{"d_mlp": 768, "vocab_size": 4096, "norm_place": "pre", "positions": "rope", "rope_base": 10000.0, "qk_norm": true, "tie_embeddings": false, "batch_tokens": 131072, "train_tokens": 401200000}
Each number is 500 + 40 x the weight over its row's rms, rounded and kept within 0 to 999. Layers, rows and columns count from 0. Numbers have three digits each. The size before them is the row's rms in percent of the matrix's.

# layer 2 MLP gate, 768x192, rms 0.182, rows 223-367, columns 96-191
090:430465540478482416513432465534484517471387508485489454416534537466479534523545559427498494535479517553502452528462499524513584513498539505495492447461472447527453554536467502520508405435580498528509475521499465515508523474524425481521443536561446540444513499514557564488483444511466505477
108:527537492583485491557385484468503514479427479508444479514399439489451566553520528395485513451476553483537547479549558495437501486533451530476471517535525481536514552515465543458481444497482551427546441480544473551467539580431497508455519514452464483523537510486508502545498516498485476501
115:476545436428516503443475526451507490513449432565501500478535511504544526517522485516443537467529495484503511478519501616523490513506480450498501454580529508598495508486483534449457504485438560491514427423451471500486528529491508505495490472500485495483491587538499503606478521553448545442
105:470531502558591494439481411545510560499513441474415471494486536453524487486495507488558550534481507510566522556526437481459457533650498458573471586449528474434483487541421481545468510507503423430549521504559515475437477491486497594508472570513500553539521473499501521505491564523497498503
107:545513586460500528524480496501469495509499513501554504452501463461544503552531512526582556502508542571455577536452466580502579501482497460443528472542482478504498490523499449478506506502552444532438501501469501499457435481499533518557552555518542599590485461480491488522521517499540435555
088:438487476478500456546480511434492541490502555393520478520436514522534469491447504487552530479464445488507581522503416486546485422512486483528452566541507618507507570449500471498496524488495493491502486444496486438493513513415518477466493496502477508453506492447434486444465381458541495480
092:444488533510501521522467390527505492512493546549455581526552517554479575408539496491518572556464467475497461535544548574461460430504501477508483493511528543532492526498506474458517624478519532513486529530515500496511474477458506430474598477426433497533587552466583525570466512536464408488
106:495479399506488499452544421494478483529499448451545524542456460528595501491540581447485512482501542482505534498471481528507526473554479482567494492512481469560526527514516487460487481531462497476393482515509516513369443503485472500503460492416473562384494544575531522512481491525548484518
088:545534484543457468485467537493447485544466459442398561469567566519412514507458516505504512490534516453565513498432470492570472568514586535490471550543469612541525479467475513496437470524456584455453520477541470391483566542517502446489535488589449500525492467528501460507552496474556478538
096:430505476480537486535475477462515462485450486486465477540523495475532519487486458505538438515518524484488476491543495469461517550513592505467504481556517478516533397458547541576492466472467499437479538442545530475446506532532507533523418486553502492543428464476502479518509470522506525565
087:497538536545483533524462642458572496498511490487509530396489490484479466500446499522467497566490455439478457448486559525528423564463459506473539485522509579409433485505521504479498497516543447524602486515505524475533559514512482487522608595474475548406464452511511500487453508499516536504
099:515545485470567506565532550570499529523500539472494522447585493543540538575455498486493459535522493490482542472545511457465493480445544483508459461470544458527560593515530414490516487512518473510588496531419629502517486499488535554511567522495490485495458484509495561544558500517461541487
087:456577489524511502477540520563523540494574514498484493515507487441469581521524434512497450473484444546559515462485537461526456558526447532529542509543441477471547522516510562488449475525521459501429504454574432553555481551496501566533502522593492487499514422583422515460416500480446483543
099:519537522512505519483471496472443505525509451510510499469438622541529493509431429519434551433487487544510553481456444484499493533486431527404509475451501436475529435426503451502525472496527539497494505514452475467583524533569507474428504527523440495464446512469573555493501498429525476482
107:530403516404530483488515460463534537516392551475430524516497535571474501564498507502470541480498561523516478511574485481484473484436484539474521490497544496490530579440519524499560478520532561558504511527568488400557529455524559509583457510533418565510446498550506525540554489557479527464
098:497454524431494473422558471492482462568569436460436500426455523546471474513464458496506569471450546489457451460430518415481445483488480487459543492561480553465473464450505527483549509516517472492485397478582577504522498512446477504457502534553490447486498467512493445560492524532535540507
091:555428475414487490451553532546495459541497532464461447442477553434450467445562472504493495440565486483531433513471477510476521547507495563539460550479461542529554506504533513455525504422462478538572435547485465463548472528498533542500507542504527425518536473465530593523488514463488509483
103:539550519408586498531532510627501483578487490463416496524532528505540496502510464458547502527521522506533493490503457541544438596471510560452487485459555486492516461447546505501581516540479524509478436550559414527468437404426491473510465570533480482540498492415523470500510550442541466510
086:530452412531445493470542517522479438440523521526520524549495537489576529454496513419564524484481539496419468528519524465526530514499480511481480512494491358500481480474520493498472542426561461472527526502502507482476572530477500477512530510429529492509398498518490451451518505435514434509
099:495549473462515484532491550504498466457438447494499538555583528498516548488543478539497543519492482455496500453523519440485549538464480611531464509500472500545494528500537488499563494538529463507493483475508510496526513450481545557480442512483502529494477440509470479520522496530440502520
099:526465484537551429513515507472439542521520507551536478579476503466477413560518483488482556565537447435486501523489478541551490553502484461497527462462440507516521490589519586585488542481554463492500533487492441532463521499458504489455478570489490551417453479441474451505538520492475493465
102:470517496525449473464531525472547560513524538500533543554461502467443500472426471491509444523482537488545486486579483550482580479483373476511512465451455565492547474494485521506563535475521528454479526561510527511471481528488523606496479478554468460478421527519465596550520473514525511445
103:550511519514527510514508513614512521519476447491490474415526501481439488561495518409467494517511582418555540537522493526464427506531536477493462510499482578485452485433445461464558515423544523578536576455521488473405506501497494602446545483468520450539523456534450469459482502469492509479
105:480494392489504531422475480485528576460416555534433503493520531492495477459554495467531470503516474505520532475441483521496527527516455487468425510439521523468513578477548515486576507460571562468500432536487527558509555476485580550477536467570580484503443467549476492508515515465450449520
095:474500439522479507455493497500409512555482426490502517557489485471533510468487535466493520503532503494502477463515442454547535480625510448485509444489470492480471428467521540493509480519484479504562486459491502472463528453501560474505486446457522493485471568468547513535507496407424479501
101:533476460482529521510491501478495505524413536621462474526462562515472384436511452475466489546615561480501527523535474516495574527539537491566559457539545513496557450532471540472485496448452513498494521493450463512461480522464481539543458550504509539497515542470505480525528548497489494501
076:524431522557516496545509528494500531561472510591426522479521481561526576470526463480520508550482584480446453545529535460532489444508487538420437529510523483482493508550497494498476496502539505488503516477492422482502579489483597534530577557486484520481466523538456444512504538439441525474
079:520498460518514426507534589505491594484515507470440418532490538472476518597510530543516476448521541480431494409524487533567517506496486498493477452516514409508469545541479514514505478554486500481533501555500481589513548437571502435504399446468571561487504448537507501524568485463525466498
096:480513510512428497457528492561451475433512527477440465520441486475564518522531604553532516563479488489493490505533562492504468507520466537450500484506493540491533517523501462422518461499478460503495488431499487494506493537497527549484546536480483518517447485541550526503527518526425508548
103:432490515522595500497549515491418549430504513524460501488581444457533427517519501558452528533487515487510538490441472498497464475470516539511416530503549471499519507500484485515519559544511514444515500581518517483472531499445449448455476501466485507438574546482464497521437479474484471545
098:471542504488540516520488537484614496504525528536518514498589453499412547491533505501504502502509457525536515466484494474464527504460590526551487522510492458484488514478546562491465495466552563540546516527542468473517526493476529475498535564544540525423449476493431461541443567561436585566
091:451451489546512428476520494428522465524493498500492464525499574546475501483527506496518526476511436507451549486535536501448479541495459504470507512542555531523515514542604463500500438498570494509516484438533459487482523448462549455513470546522574518518485539561425518541510481551533503480
100:517507537435521513547565491509547429483465430547508478505532506501457520542445498511486528464497571419461520456448508508484511516497499525476527521553511481445488509574411576469579514513541577542412506469490440515459419488527494458448464562494536475481531497538509505465541467512566438532
106:516460452451538399507551466496480508513481508517446537466403532442476492512499420497440487539569515452546500512479423464555488489468559537530458522567493521550476574499514518431472512484519547498545479504498480453524465497472529478514538555459475424520507459533435475455581488472551460516
099:521490533513528498483509500555451485495549465543413458498441462508461517505533469493541471507586544550422529536470507543536550494498537513484506403461510471517532517523495505500557570414438519464445513519502521560464443494420498550500444520505485584382437503483550487437527493505471456492
117:600541438518466552644494431479433436558513568487408538523534493517467511519496524514470451487496426443465557508454488511490550432510540450509499509548514484528543508510498482481475507501547500532499522452442477487486475481505554438462473515524465454527525454558427500533479446512515501495
099:460453503469542498479536530487571522406500530480382515552452485491507554512494489509553475414534441479494467514569515480542524556547473503541537516477442478434531473444466440527502480458511552475541573503541505462505535475462474489444561524539478473423505451517529519563518511550476500462
089:528433469497529506567528502509470421552481510535521538506500536515505516449488514517464481518412435406531580531476442476499529520478582528481501495472500454467509513469488516568524539502528499442542381503498499440590552550497512526518534550490452507509433539560515486477455506525489590471
088:481572477506565501478433502441442514420567460459484484544473495460536529461539539492529437539449459499525439438470489529423539484514493498541544532485535465494530441461556510478469586534506519483592533487497480537481493417485509517504568461563519454504511414542509522459454488511561479544
098:460511519546531539533483539424471500482472515565528462538445537490480521474441462539523466529515465510543547476484482539500529545482446493508494540510563437483475519459461518484519480472550547540485521373528519506430499462485388510441511491497467484482483479516472530467522565521530510497
107:502543518550464521484504586496467508382422468505555454538528476445483461474522513574584502456476487529535498511487497516479488459483560472518459524498514546489471489486546509491501523482500509454441491482547506527561508496509486471577528420491455492449540415467514482499527464405543504519
097:417510430442427535461524498533416486490553481488511509520443463442464449450523464536477518546476530502446524453457485445438497601512437547515495499517525524545484545512449468489519480549509521496502459562493541547554415470480548477415535532516494535476555410495511464472495444484462494518
102:435565476476524442497541523516519528527527398514513446506457512502524563439443439554468524495505454449467555591490564519464485527548500462496499517540562458487512526435518431547480466551543535478505482535550552473523553586546495498480432506484459412452493527554509484465511514477563501434
104:475452427484423549516463460519473518489437475484524466535473498492553467475427520463505489467474558456552484531491525486500510486591512551456489479491542529431494488519476503499562569476549529460471476438579478500559502528520404471483513493531443559480521506549540427558480497481492543517
098:563502502410491454531496550495478541506486433439438481379465472537468522469481504479475477529516488522535452496519570508529512505490578487443513497458506557555541452537533499524569518497486487504517506523514452506525453537462603525437517520468512534462524510523408469469522491530546463479
099:559487442468468459508539455507440494515571505498394441538477441591481536457546504514533578467600471483518590544479481526527516502475522445424419604491522567497501519457535472527474498419548476493455547494529473497496531567543498471591498524497448479529465511485495538469519446471495474457
087:474466497464506553504504454497490478535490507499439456496478497507534528430452492548545450538557501481546448414497527458485574503521550486525498529488482459479479461592451442528570397511496552455543511528498441483459557518451416453509488528506455490496522452503573469524503425434428501518
100:538536497463561478509519487496504435443528424556521507521458508460442517503506488478492547578574544473554525475437455529544544515519514520508478453531463499476525489480513563618474488424449461500430397546539462479487554474462562423434575533562514451442510504465484451522471500538511487472
104:515496492512524436543508539482559507473473550530539447538464499488494519522471496443523489498543494468520464564379554513507495499526545408417516568581494459454519481496486491523605479435500523503505557515554520443500510525524412501523475474472521456491486467516501528535507549436530518396
093:504482520509520512451493481461484510539500433572548537525449467468495503472541504500457662479492490445572436448459470454489503514521434472571447462532478471514507488546477519484475459476523481510539561548465468496544460489480469547513506471498509454519439409525429538511440456498512513522
105:458468451514500496522465515537453510477444499575554511498433492488525537471570547490473434486514461483484497486478525470472498543472460486560478567510483561524431446564494526499528528570471552515526440505448558422499470446511444519459498515464507575506478437470507386490514463574504544566
109:473499509537524497462463470474429440479573491530488503531499504584514509422503489418503505469489471511505497510501519564529526483551481510449523492474533473543490477600535558545519485504524494458587546483556535487510488551537485499544463483446443423538491490544516571526518480459462469484
101:571543564540495495487471494492492579525443485536537500564471463496492491543535430529466538435477558520545502556525503586440467470525511485466475559539520511516509514431478527534522519565537418459473476496469498518485492503502457539532440482525476490512455464475503495513554565533489549521
088:514485489496535543459483464561459508461531510484484460631499438494445464470471526500469485475464558450470511449573458575490506544499464468434520461522563492521549481484546499505541509541474491491462545491457456502450474471533500515509441397480469541511496531392463568561519497448512445480
107:499491520476477514453475518494519480502483492480474483488514464447565557493506573413493389525489485574417525488491529532498528492474428539534550418442435498513524528516524496536491507483504560441507452534521454497474473475498483439484538527520593551447527478519488544465486357492486529457
103:427502496529488470430526536453469478435477471463515528510470479468478547545500493465490535510515539497521473485451522505482477508539405466490497480548599469506535456422516502478514521526494467537478486511575491472486545547514539486478525438503544546490444477506544453555520512422460522534
089:497529537484489518543496459523487559464577563500580526513498509465536502484476529506442527558416483477545508530493517456455537421560510535507525577541476560486534419457508532498438488503455485477485518520522513519579518539550559447495496564526462579552419488469499536506496500450544536530
104:526481494482504464499469415470481502505410410519496509462507519517475510461552455517503492531480425544517530456520444505537463502506484497579537504534575518528457493471501508554480446434485472509502527572544547490507502489446542506458511535529460474522502579493505499437500480457526486525
104:480381554501473509487485469446524537540444469480426461502455507450465523476502455496484421524531483498520517562545440509475516500475497539525470450531501526491456464484487400510449554484527496497512505487513446577528483510530506465500524474549479444414427443502531517487428538511529461475
096:554526555480446473540468504519512552512498530469494568525450468497432477493517479516446560522464500503525524586568490518566505550461551458512535463522516492433547452510480526558524503525502483491472485475572508482444455515500542430541469418537491493427569459516551454497544491549501567524
099:522536520554566468458495541452532489534555512500474455442486429468427496535507489499467466561496492547531448504559462444499484549410475448469531472543471553510497541456494526542516422487507525457460509454519526547513542576443486476491564511468533556571512487511440512536535490516485442517
103:526482595487508465477473475558441497541477449545525490511500558412468499465484511508541500487524467497527449517500519520586453483494545456484575527510486488572453591519528473509513580450483468519500510510445480449472536479593476522506486577483477535521447598480514534527528502502498454499
109:465468482430493560463394508566485507444476513520540494501447483463523531390510504535521454500530497483456547510548442575403538507426478497504436556537540430524497507532476512482447521449518528568490498447451468511516495512488500458434427526470468514511505519458493518435520488514459430473
102:463426518534456465529529483485520513445533512513463540499514515524399521475586440550498528507507484510498561513561461550563501522537484492532511507481480447507507417526473492437534565495581575547471490454582532549446514439433494493478544513577452504443585555526540469546517563397461560509
094:578519448508526464495499526514427430470482510560508421502434457517523528484465425559467517530505507440553518479538542500466508521576465426456462530463506516496518506523477554518487507459521508477519517544490539516455500518444439569465491456444467469385437518493561458518458486505559530525
084:532486527489510458546416495563521548555458527525428516504530472452541454511475436475479475514491502511509519488444448496422495530541582526511517465524565431521525500503482469490467503514510573547455538501531542478398493441524465503486485451527517464487497557558543498526395531532455575504
100:516451552408474541506463529465504481548532480562502501591552582530571536535527475509483532474581576495552532499530540472465558440454509476499451523477512556428539499477392493487598474512534449543508438509514462461452455526476540475480534546467551529438490551520552476441503524511499455535
099:485449542489547535448479503557516506479454480484500506517477475517454467544520557476503455499517476446531515513499419512511504485507432442499482474502519547505515489551454502514485535553494539503501443502453496615446497514499476523440472499481492547587465536459479504488555536454482538478
095:441501535527460485519466483495419474501554511544532476533489387474530493576560504458475539548568505461462537481539505438526478466496464537516436432450519498487485492533444461502497502445467522537537495510520442503497474482541481582565430473474480445511524459552521539496482543407519452487
092:521513447447544527557475488474524548480507552479446438427515555493547472515510606513469539433495502510493461547507503476484453497436505552528428562539586440448472484602466474526454529537446498517483491508480542446491525497509472520523537441555468489505505514537547495466492505498456544582
099:473519547517495435400520452510478480510532447528531483451413441480474432435521504429534526548499594438464564506527495429483542519498503484441498495507520512494518400487571440466491521440468478456465525498533501401437473507485470447536532519445548502503519496392476581498479519500512579509
099:522458426505507501523557480510490527469542462549483488543498468467508437477456483516514556451475502526471509482517455493467534446494521448482399494513486417513487462517487504527469504443522486559501524519530496442539533454447483506497524604454490529471559430488476509556472440404484550522
104:529459504487462417565485490522531512443495497548495488496493461515484498521498527491491520509460454427564570516528451540586479482558497518519450548541563511515530508484487535493521522512532552532468527490506513500441459540515527468503480502504447488493535522459400498572462490503456470548
109:491454532424509511486474429516505578489524462470535547440478518506492493447489505560526557557538478486548508458504503431438549531559529421498513564557534509511513518504475466465533441572506498517473501531517534453574527531396466494438609515505509596569587499500510562565500511475530499499
098:475494503433467504514549408506566454514478420494494541476479516507421525538511485398422502492452485536502552487414524490473495458412460535428510428509541468450578523469491466448436575446493537523477487486514533505453494502524454473508500463485446482476480515511503491430518537509401531555
094:459488511543467536430585479480512481534449550498496521556572495482461386505472509437497493500516529485419459418518456518474436515467565466452529568524465559584433459502474545452496529508539558597418576461495529522518471513512528464546511477519531500478527526551450485482538551432508466577
084:399480549467521508502458498459476502478492545460471468535547551473540453469510486491418480496517491460454482482557511489423427552539534511482514490504548468440478493440493481464477471469554496514489550512500452480523474573533508480543457409411543495426534437441430541453489525464461492514
101:497510515489519494499498455555454474497463464507550431480404519537517538529532528573462426563482462480518474498454504453442478515503476476511533467458494516483509470501539500562597540496522465581548583540438502481506430522486536519475587525512486501497478509474470528456486502451465451476
096:474532511514452535499498454482497479571513535463498549476484506463534504467565469491553524477441461525480490514517511554607450523516521438539411477494562506559615463477446548447455493494481492502509476508520572478493561577491507520462448527429540550529433505525514568499502540522532499444
095:547503507520558510528439494481458549573508453428549562544426492406487517529486494469452601446457439503469469550480455467558461534530490434517463470438491521524498554497521505494479509513492521540566440543465462505488546551548512509471431535470508417504454529505560478552617563414460549533
109:442496580505474430436501440488482479468553543532561482486498412490450490486571417489491531558511498518515530468500445458474523528486459493544493468562461495514464507556504523555537507539435578520520469478478464499530460520495519523496538554557500468505490462493596522488454549486510525436
096:467530497461499555430452530486547514474452516480523523503511487499452525449524496596528455601424462458490593470511455468527496552447550484476446463494440447507487528473516501472584513514535460456507461462486482505458526562516505521493472455510545495498483498533551548436493558484502547525
096:472445504566526498520502490497550487472467446509520526507514493581487529579487480540545545517489574456351524496489534503454474455506441484466436405564463464557583517492531470500497461494517533534480485410499489526501515521547473548459486453477488571504426476518472522483399472550501558473
102:473509464506492558505541472552426508496539468593514543471563470465517498533485467524514461452502513503547484497511500447530465511534564546503458498509488427508552516540482566499484560482520493430505520433451554465457514404476479496410483454521474526549504466450536526453521415545434512518
109:509471541446573446530453564562461517414514530463527483464459425477489523483491502512465494528466451556459474511475510516537529511445435547495566486475529518485523461436521432476468462524509481509567447449407444559401486510532531529450466495461541458555469552529512493548487584500517461567
094:452496472493512506480554482446525533510450434582475445515543469514533556542552439587497492481475581427493436542474496503425428441458546483503549526504470510470471506506555569466530476449515462527474492483543454479452551538491447456500522571526501491467592508423518459479493452539473567472
096:546489523447434536465556507579541529466514562480523491552473449444456480582432475441466453503489394448498501516506549527573436579468531450550448484457409461480506539466411442537479483514484482489552565480429523494507513544513627474490530484445561517537572510545531531495538512520540547553
110:528493474454526533463515508432483582507446480482430540463500468505462494418576550516475488519498489470479556562492492484493486522534542559567480474480468474485517473512392506564520540467525473498594466486406541484528415529525489534515502523445486530526486474502408476423550493469491393452
092:400449509502531496524515517478460441489458444416546500483461492476542487473474538517473495463525493561488508563507413485438550451438521436516515547447557477560528492502473468535486506479506558568544424480419525468517549484577456483483467471491445512544465475497475510517483542461470485466
101:501477468555488491565527412506503510454411507532494450496498477494520498592501545524511455523474541436498454448515509557500483501504468504558521563561455521525506480515457494466529498462444490450480485506429444498477521560456554576541488500578464507482448426517540500436487503503531450441
104:598492510469515487538505417465497468484521495496572428491495549441532510485578486533453475525505529469577508539435455478478510528474554478514417475452539548497550437482463490474516526442593553527542470526488526489547544469516573486508531507503459494500524491559505494504430542523502504494
109:521510520467546534462572446497517493466464445538491542575520532541557450480414523575522541475573520476579471528448502497531484486488476571471447488479542495534480514573454455502551507473466477491428543463526436456480493507438489570438509422493477543538466502508558441507495511489487548533
101:463496471463467528437493511473458538418448542493546519482500509515486537458546467583510463490544465509512489539487580545542509552446490501516533545519590528491482559514528550467482474441515480578490478441498538459594525559514490505476511445494474544436545480458448505515518455544488515580
100:414500480439546498462484588493586520522473477521438513535498511419477466491473552564509461469456519527538490585464523477504536539494481455489515522473474565502487471441505546497541468538512561529484461517465479438472549488461518552466482480441511527509553520552489487527554495502470522430
094:510537549525473416502587468514458457503468534551520516441519508468445523457575516509532522571496515483441535581470555525512487532532529492543467493560488581515520457550465555498557486517488502512505518556593538473546452465548482456577489571521471500429502489456472488547468502547534553520
090:438557432469418452489452522512501487533529529523500527527491513491586471492519501502534513523625510497525520455585522507498494511451539564535546512493538459511501484504407527433545437556539561530541520531548486542493561519494468471501420408527507463448508466500603507536446422462468492487
101:451555541486511534469453505501545485575577468481475497472433486525513513522548478524522492505464485465419466468419468463491528531479562480441447465504546560534522473501451476521507506517530597484474466520496546529502512580509545484458436507515498566520436531523544524464491454496541522430
094:520534511498431520527424489540542455472465488508450488567536490481556486485502529499533469475471502447464535534429493501574487554478558465518547503513511476526475502449504490512460413484510523510544472524540495588484447483499537443473430520475492404500437460489474556406534512444442447474
103:495479489558459496462562417468494470587509519552470418480400473490525498423541513444449489497434453499537499522467532520550510447500529513460487468496510580480547432507490456411511539533507428523485504408453542553530587502497506514452485458465492480542438504525467530479527510485563554443
109:509517537483538510522516462443517550564525517551521472532532497461493483518540527448554469449436541493476473506469424464500558514424504511539527487472460471533465530558544504547514424500591544507501545445493425487440447499498452420510384528537565529410503506498501507534512496478513579514
093:465479507424416564477522469469513510471463434484508562560496536422530517521476504562570438422501488468515459521460467454485486468522391442480493501514515452420516439528428470499528492431486539445492557442480482435499506459456500499468473515498511445478508628556474428445542471487509484435
097:523544523530457455538495570484563478443430517499488508439463466483536546437523467510553462453533496475515471453513502446499538532528448507512473451547529503483460497524508465595481492554576487408498488571478518492507508569431504566448481475499487527553435528519433522538524548397442518494
086:559459517490480524526519503558532487612448511509549466540466430471514489522527490475424530508442522517516522524418443532477524489568472489561542524470504532538532539434505440486645468514508565471482501501532568480503571504499498549509459553429492560473523532407478490501506514523496522522
084:526482501525533469490491507463474532480517514507477430519513507448458532514535566448478482519448541448498475486474442453366522521426492502464542569479549530514498455403437496513468480499504445460437495492578574503523499490519517416508524412549534551462500451580476506540562457478530492529
095:471561536442509500396522515409506523501492476525428566484479463475538519456469497540433520432567542478577525469480443492424530459564446457544448554434623454511462514470462516505564491540446560497503476510550497533447448438500477454502569549552522523539529476495496548447544581577511551496
096:559523514426528483482518542473501549504483462567535550497489465505543538518443491578491538462470473527559474534501497511515486490635462574591500433533441434493566486505457445469532474507530434553492446547572500497453561460439511496518513507455498493518438522503435486484492417467510493499
097:494474451459572460519501534497484450530431549486516521528483539505454555502511556483441506490519459539487577492512426520485472482556473562476534577585577508522484524514532497475471481455477557457521493490469486560487520519539462508540510544485539547526524446496489501546584556467517539542
107:481566504500462450493462468499478476488563489489524486428543463503484524526493448521493487470406489441463553457479553482563416451576525465518560470573505491481547470509472415546540565492504485532502463491433527446517444438555468501514472476546540469474522491510509449531528479471490538474
099:449501538526490512381540529524503489538540455473504496471500573465489530513474484463478586524472516573498482493477554505441532502488543540477466584539509572533553461512489518525487540471543460562511491467561483527445481503555475507453474468544554550461526480536460471450479506458483453481
104:500473503510485484452472506483557490485412441494568514498451513526494557445465538569562471491507481513516482530470547488492451418510508513445554538483506551492540438495533522468520415530444552506506512473527419548492520496473563502482517578480473523481486495541510492516486562461480505529
102:536540498498474474486403520470442445479532517510466531394454459576514463509535425433420517498490510483494602467508516479487504525475511474508488511513550563517457522502460499504484540491488520482473537503495433477483504507562460472550501462449407500532531516473476463507567429412474472499
111:535549562520520550522454506491538460509470483522532473539532487517523551504529517465557503495462438485461570509509502489502466537532541510473517483580491633472487414566521449572484544512513537564571439606512496505494529486589458479495454463508525530429541544571446473487474520514533551457
095:555518524528438470479511481422471511524484485495472500468506533512448422543442566542495603446539488494491433485550533520451558556501514495501461498448488489607574470453531545496572478506477488497511579478487555513503480550535510464509567523499478505508512433504524509546546500499526485471
097:530481495478512499531506500532442509577508465543542536493463539522460434457445449446489484546476499528507444531526483540562537539495490584494471472495462511448515454494479508575537550502505496481446504434488502521535575546511488484527493552473409613509558453575485493585433482495569516510
102:514599575528482517469504521530471460484525591516468433574474437579467422508458469457526484440507532480532484500491516585549513499495463550527498477497541514485511462530491479514508470530535627460476527427466520453543538470510485429437569452506552493512486551495498443526481455535489566490
104:522529598522498417513550473487503524445501565539470506540446472499515502482483509488471466507503481555430537496502414536463446534570601522517507495484470454503515539445536472482461491457508479488496532518489534486498470485527518548431561572456522482454506516490481464512500469436465507473
100:462511532484457510471544480434409509508494516498537501490472532564518462476471456509458506490443462458451555513465570546506491506501554514438492494434552498467447526477527483483544524519498565542542468502487521524495488483527496580481561454518451501465513522523503469498473522469406478449
102:437543571476507495471424494553517434569513474565516476493491447486513506515447455441499489471530487485531521506548482512524494496547501545527491483576553476466532493505529495494536558572585490459493473459441487431511490529533501452504479554519472492476481472573555421523580466502450515450
102:534507517485480488514501461487439484438502572580483513530486501491522505560525467490566492463474495548521548533512522504573532464466509524538508447418501515506502473492536418483527493425435434569517536472457450500470476527546503457474401519490488542564488550494452419484506474451524556467
099:488597511481511497563495487558453515544459546501438436484445531458531492466452528533472533490528565496495519520505496556535520508471463552475462513519538456502568497522483528420498484576538469518470471576521576489451460489458607534467533487518529519534518536522494426505457530533512528575
108:504565510436516475463516506492584524475529540510522502469468505485487484450462545471511479550488429522507431515493547484594486465444431456508498477501494490545566483537498503523596458432510410480428551461487533512537448418405454475378500517511440576572520447565510538523502540542492498520
099:485496546520458519515508500540532487505527439518540459500558451578542458494522520480534478535519520463508512499485439511520564570445491498496543446502500429494518532525467542497437453550531517449528408478511516459412505585530503592477490524496391493541501492519590508446533469548480519504
092:554489495529524469481482442506448543460574516396558508528483432444539549534477546508442408538495478434541515494526544549528513480514476472454424587504427541503532420481512511541577474457510538458467495553516551540466466486515556487528480478571531529556483454482490495502557444537570468504
109:529525487486438491531545547489463522430490485499474497428513556494513498491508528524533497539413509530482458464421529533451438534447441514480465553478480508405542540466557507487462481474537564499547459518491519492460480479476484526521579506529514535532469462484544531488511532545449604461
099:515535498522497468573528501475524513540552508528483575483519492499553490412467452458500578495581490512504515504502549461468608442499487519485598398584485508478556532459540485495584447449543563525507482513552444503491472493523495512476559521421552417547530523532501488514422465552514449480
100:520462467494506492512482499460441591568490564465479483531460383462604476545529450542459501525546499554500492491494533548461505533496461501503521425517545492507550559561512450528498462494521553436535521510460438486524519524520477477539472416496509508514486533535563562454566532518446543480
110:480543495530443505477482437538572485594449570532531477439460521459440564456451524458472459469502562496481517571459495520577462577474533534514480489481473525510433451562479481541529483508501562569496439505439518476492532491444574541479493563513460436545451467513436490426384504548497496475
111:514492513546523503539507557516510487526505502501559474456440438507461523482474458503559511549544553465528467477485434508528490491473507504457482474442461487515521512538499462490527457495589441450493482512485492435486474419535525396552496495457500487512463442550590487437439510440517574508
099:499458599489524481471543552471533561485468538479490485501508508466437472555451483518482533511483482492409474494550510547484494504452474512514530488477528459527489494521447473571488548470538547569479478589447544488499460452496489564501483464497454475544476491501409503463454583587470503499
105:532574510567479487442422572498503481465458449515471515427457460529539495475399513538429494440505440456589484457527502520559464516471516529460525453495563531525529516522452515511496505477512528486483453563491535498453514476550553436505522510504519466452478507472533561521565483513475485555
090:480500547464477453588578558555449527520470519482500428484532419512488581459482520485489491530560526524477479558470457538406493521508454577516577492491526496547408479456476479481466454496472438460487488511582462549479473483556554458499521460515479458475465504545511536521521496424557473458
100:532475543500499452497429545510515520494508554532501517477499537433504445467498450445418568478417527491445515503473544518421483573616524424531589472495472561548547505443524471511489513509474490445531508472505579551526478503510494487468533483575457497527482442491507549522585480495551503517
104:553533434454507567539522547481519514486552437537529483500526531502479472510557564494517540443489537431463574518436573448462431470497556465538539486479463519532429529538521554515538446577566502495492537493492441556495524509480444539515505476510521507493427497567528467587502552500483509498
100:523531476483445482609440441540558490512486521514507483558457454486494499468475491550461481511475551457531482491535468502503508439490463468541473436467557469465498500508482461462490540522454559526507507400572432547448520492528530517513497410479489582450516522509495531508504452509481477486
103:596483525529522524530476556511524523516480428518537570471523428537523530506535570469458549514549457555538465475527538508509501522446462510547556498518527462525568424473593469466552535431499545476551398477506506517517449455521491531507504561506512456551424498526512468476446447526521544536
106:469493498562509543541464473505517516543526416479457498506526571507425503434477512508505422476483534561528490427424454470479499549493478460447446452554555498488484527545483477497461489525543525487477519508512502484526513405509511516518611470538471513433511492445456462531518481537430532580
103:551499597562487483489541533495458491497439490602460462408538523467475462470569456537487524395548593529496480465464504523447500529541498500501427493414462488549491543546490490443474477441460503572518493507419538471447492515501502423495462528491472469530532537450523537554527501494474458468
096:548426564482515472441494548492498469535514481526535513422532511426507528489494525517560529540458468435533534491551575441441564497578437486489512536506463574519518543478543533563521480406454478585466574524533554566522443475495555494480495522479519562453532485530482433489518515485526515495
104:533470544497468537497500594564538458515536442531463507543489485482519549453509490501503482507527497526529487516470482482513476528523605539482563431438492554550511454459517472518549500541491533551501444548519539472527554479545460479489456504473489460569528493482469563499494524453428398489
095:458566480445572433541456500539507465424510526520562523503498559509532477478523494550497455478445503468559466464513410590537535502529489556523504417533499536562578484535565429533482513478421511519523514489442510519494495513439520479511497478495541546482501605450579533478474488433466517486
089:475492467533563497524586502493506441559461526514520604443528542487480509517492480460424508480523494540427535509452526406511526399522515506459543507608584498517569484472465483533516563514463507531471509478522483541500426553505504457566470480523514532489482523533509483469503566461527481537
095:505542523471472484520535477476585468557538532493515492554459472497477532474451486484492573492436491481505517560459513519431460542479556537510487527513509506480444577530451498439463435451453460548542491508511464453500581504507489412560510527529541512581541528505580522519522499464451530502
088:458498500465493448437504481461523491512525498438453545538479489464534465466489559558502493503450540491483488443495430518501490497478480529543532529529467445467508549570516498501508508522404486494480472453551613571485430485549411506462626532579516512510514565498473522474452473519467503562
104:493538527501482469422435506488507458463554469561535428521504537527503544428556566530509483491555444579484466478496492515580483541486521465445496561603525530441554559443512507545515472565475492467459480494523575593440463504527502556571398518495486484417526531529461508458486504544533492463
076:598493491475513569491520501491493528560429462475521477458558459516439432503510503493473511467460528625434476466507515467571477494445436503500438428557559538469516485423488479547482525483451484512487479539469500569469467532498464519498482514461573495539514518554456501508540496514533462483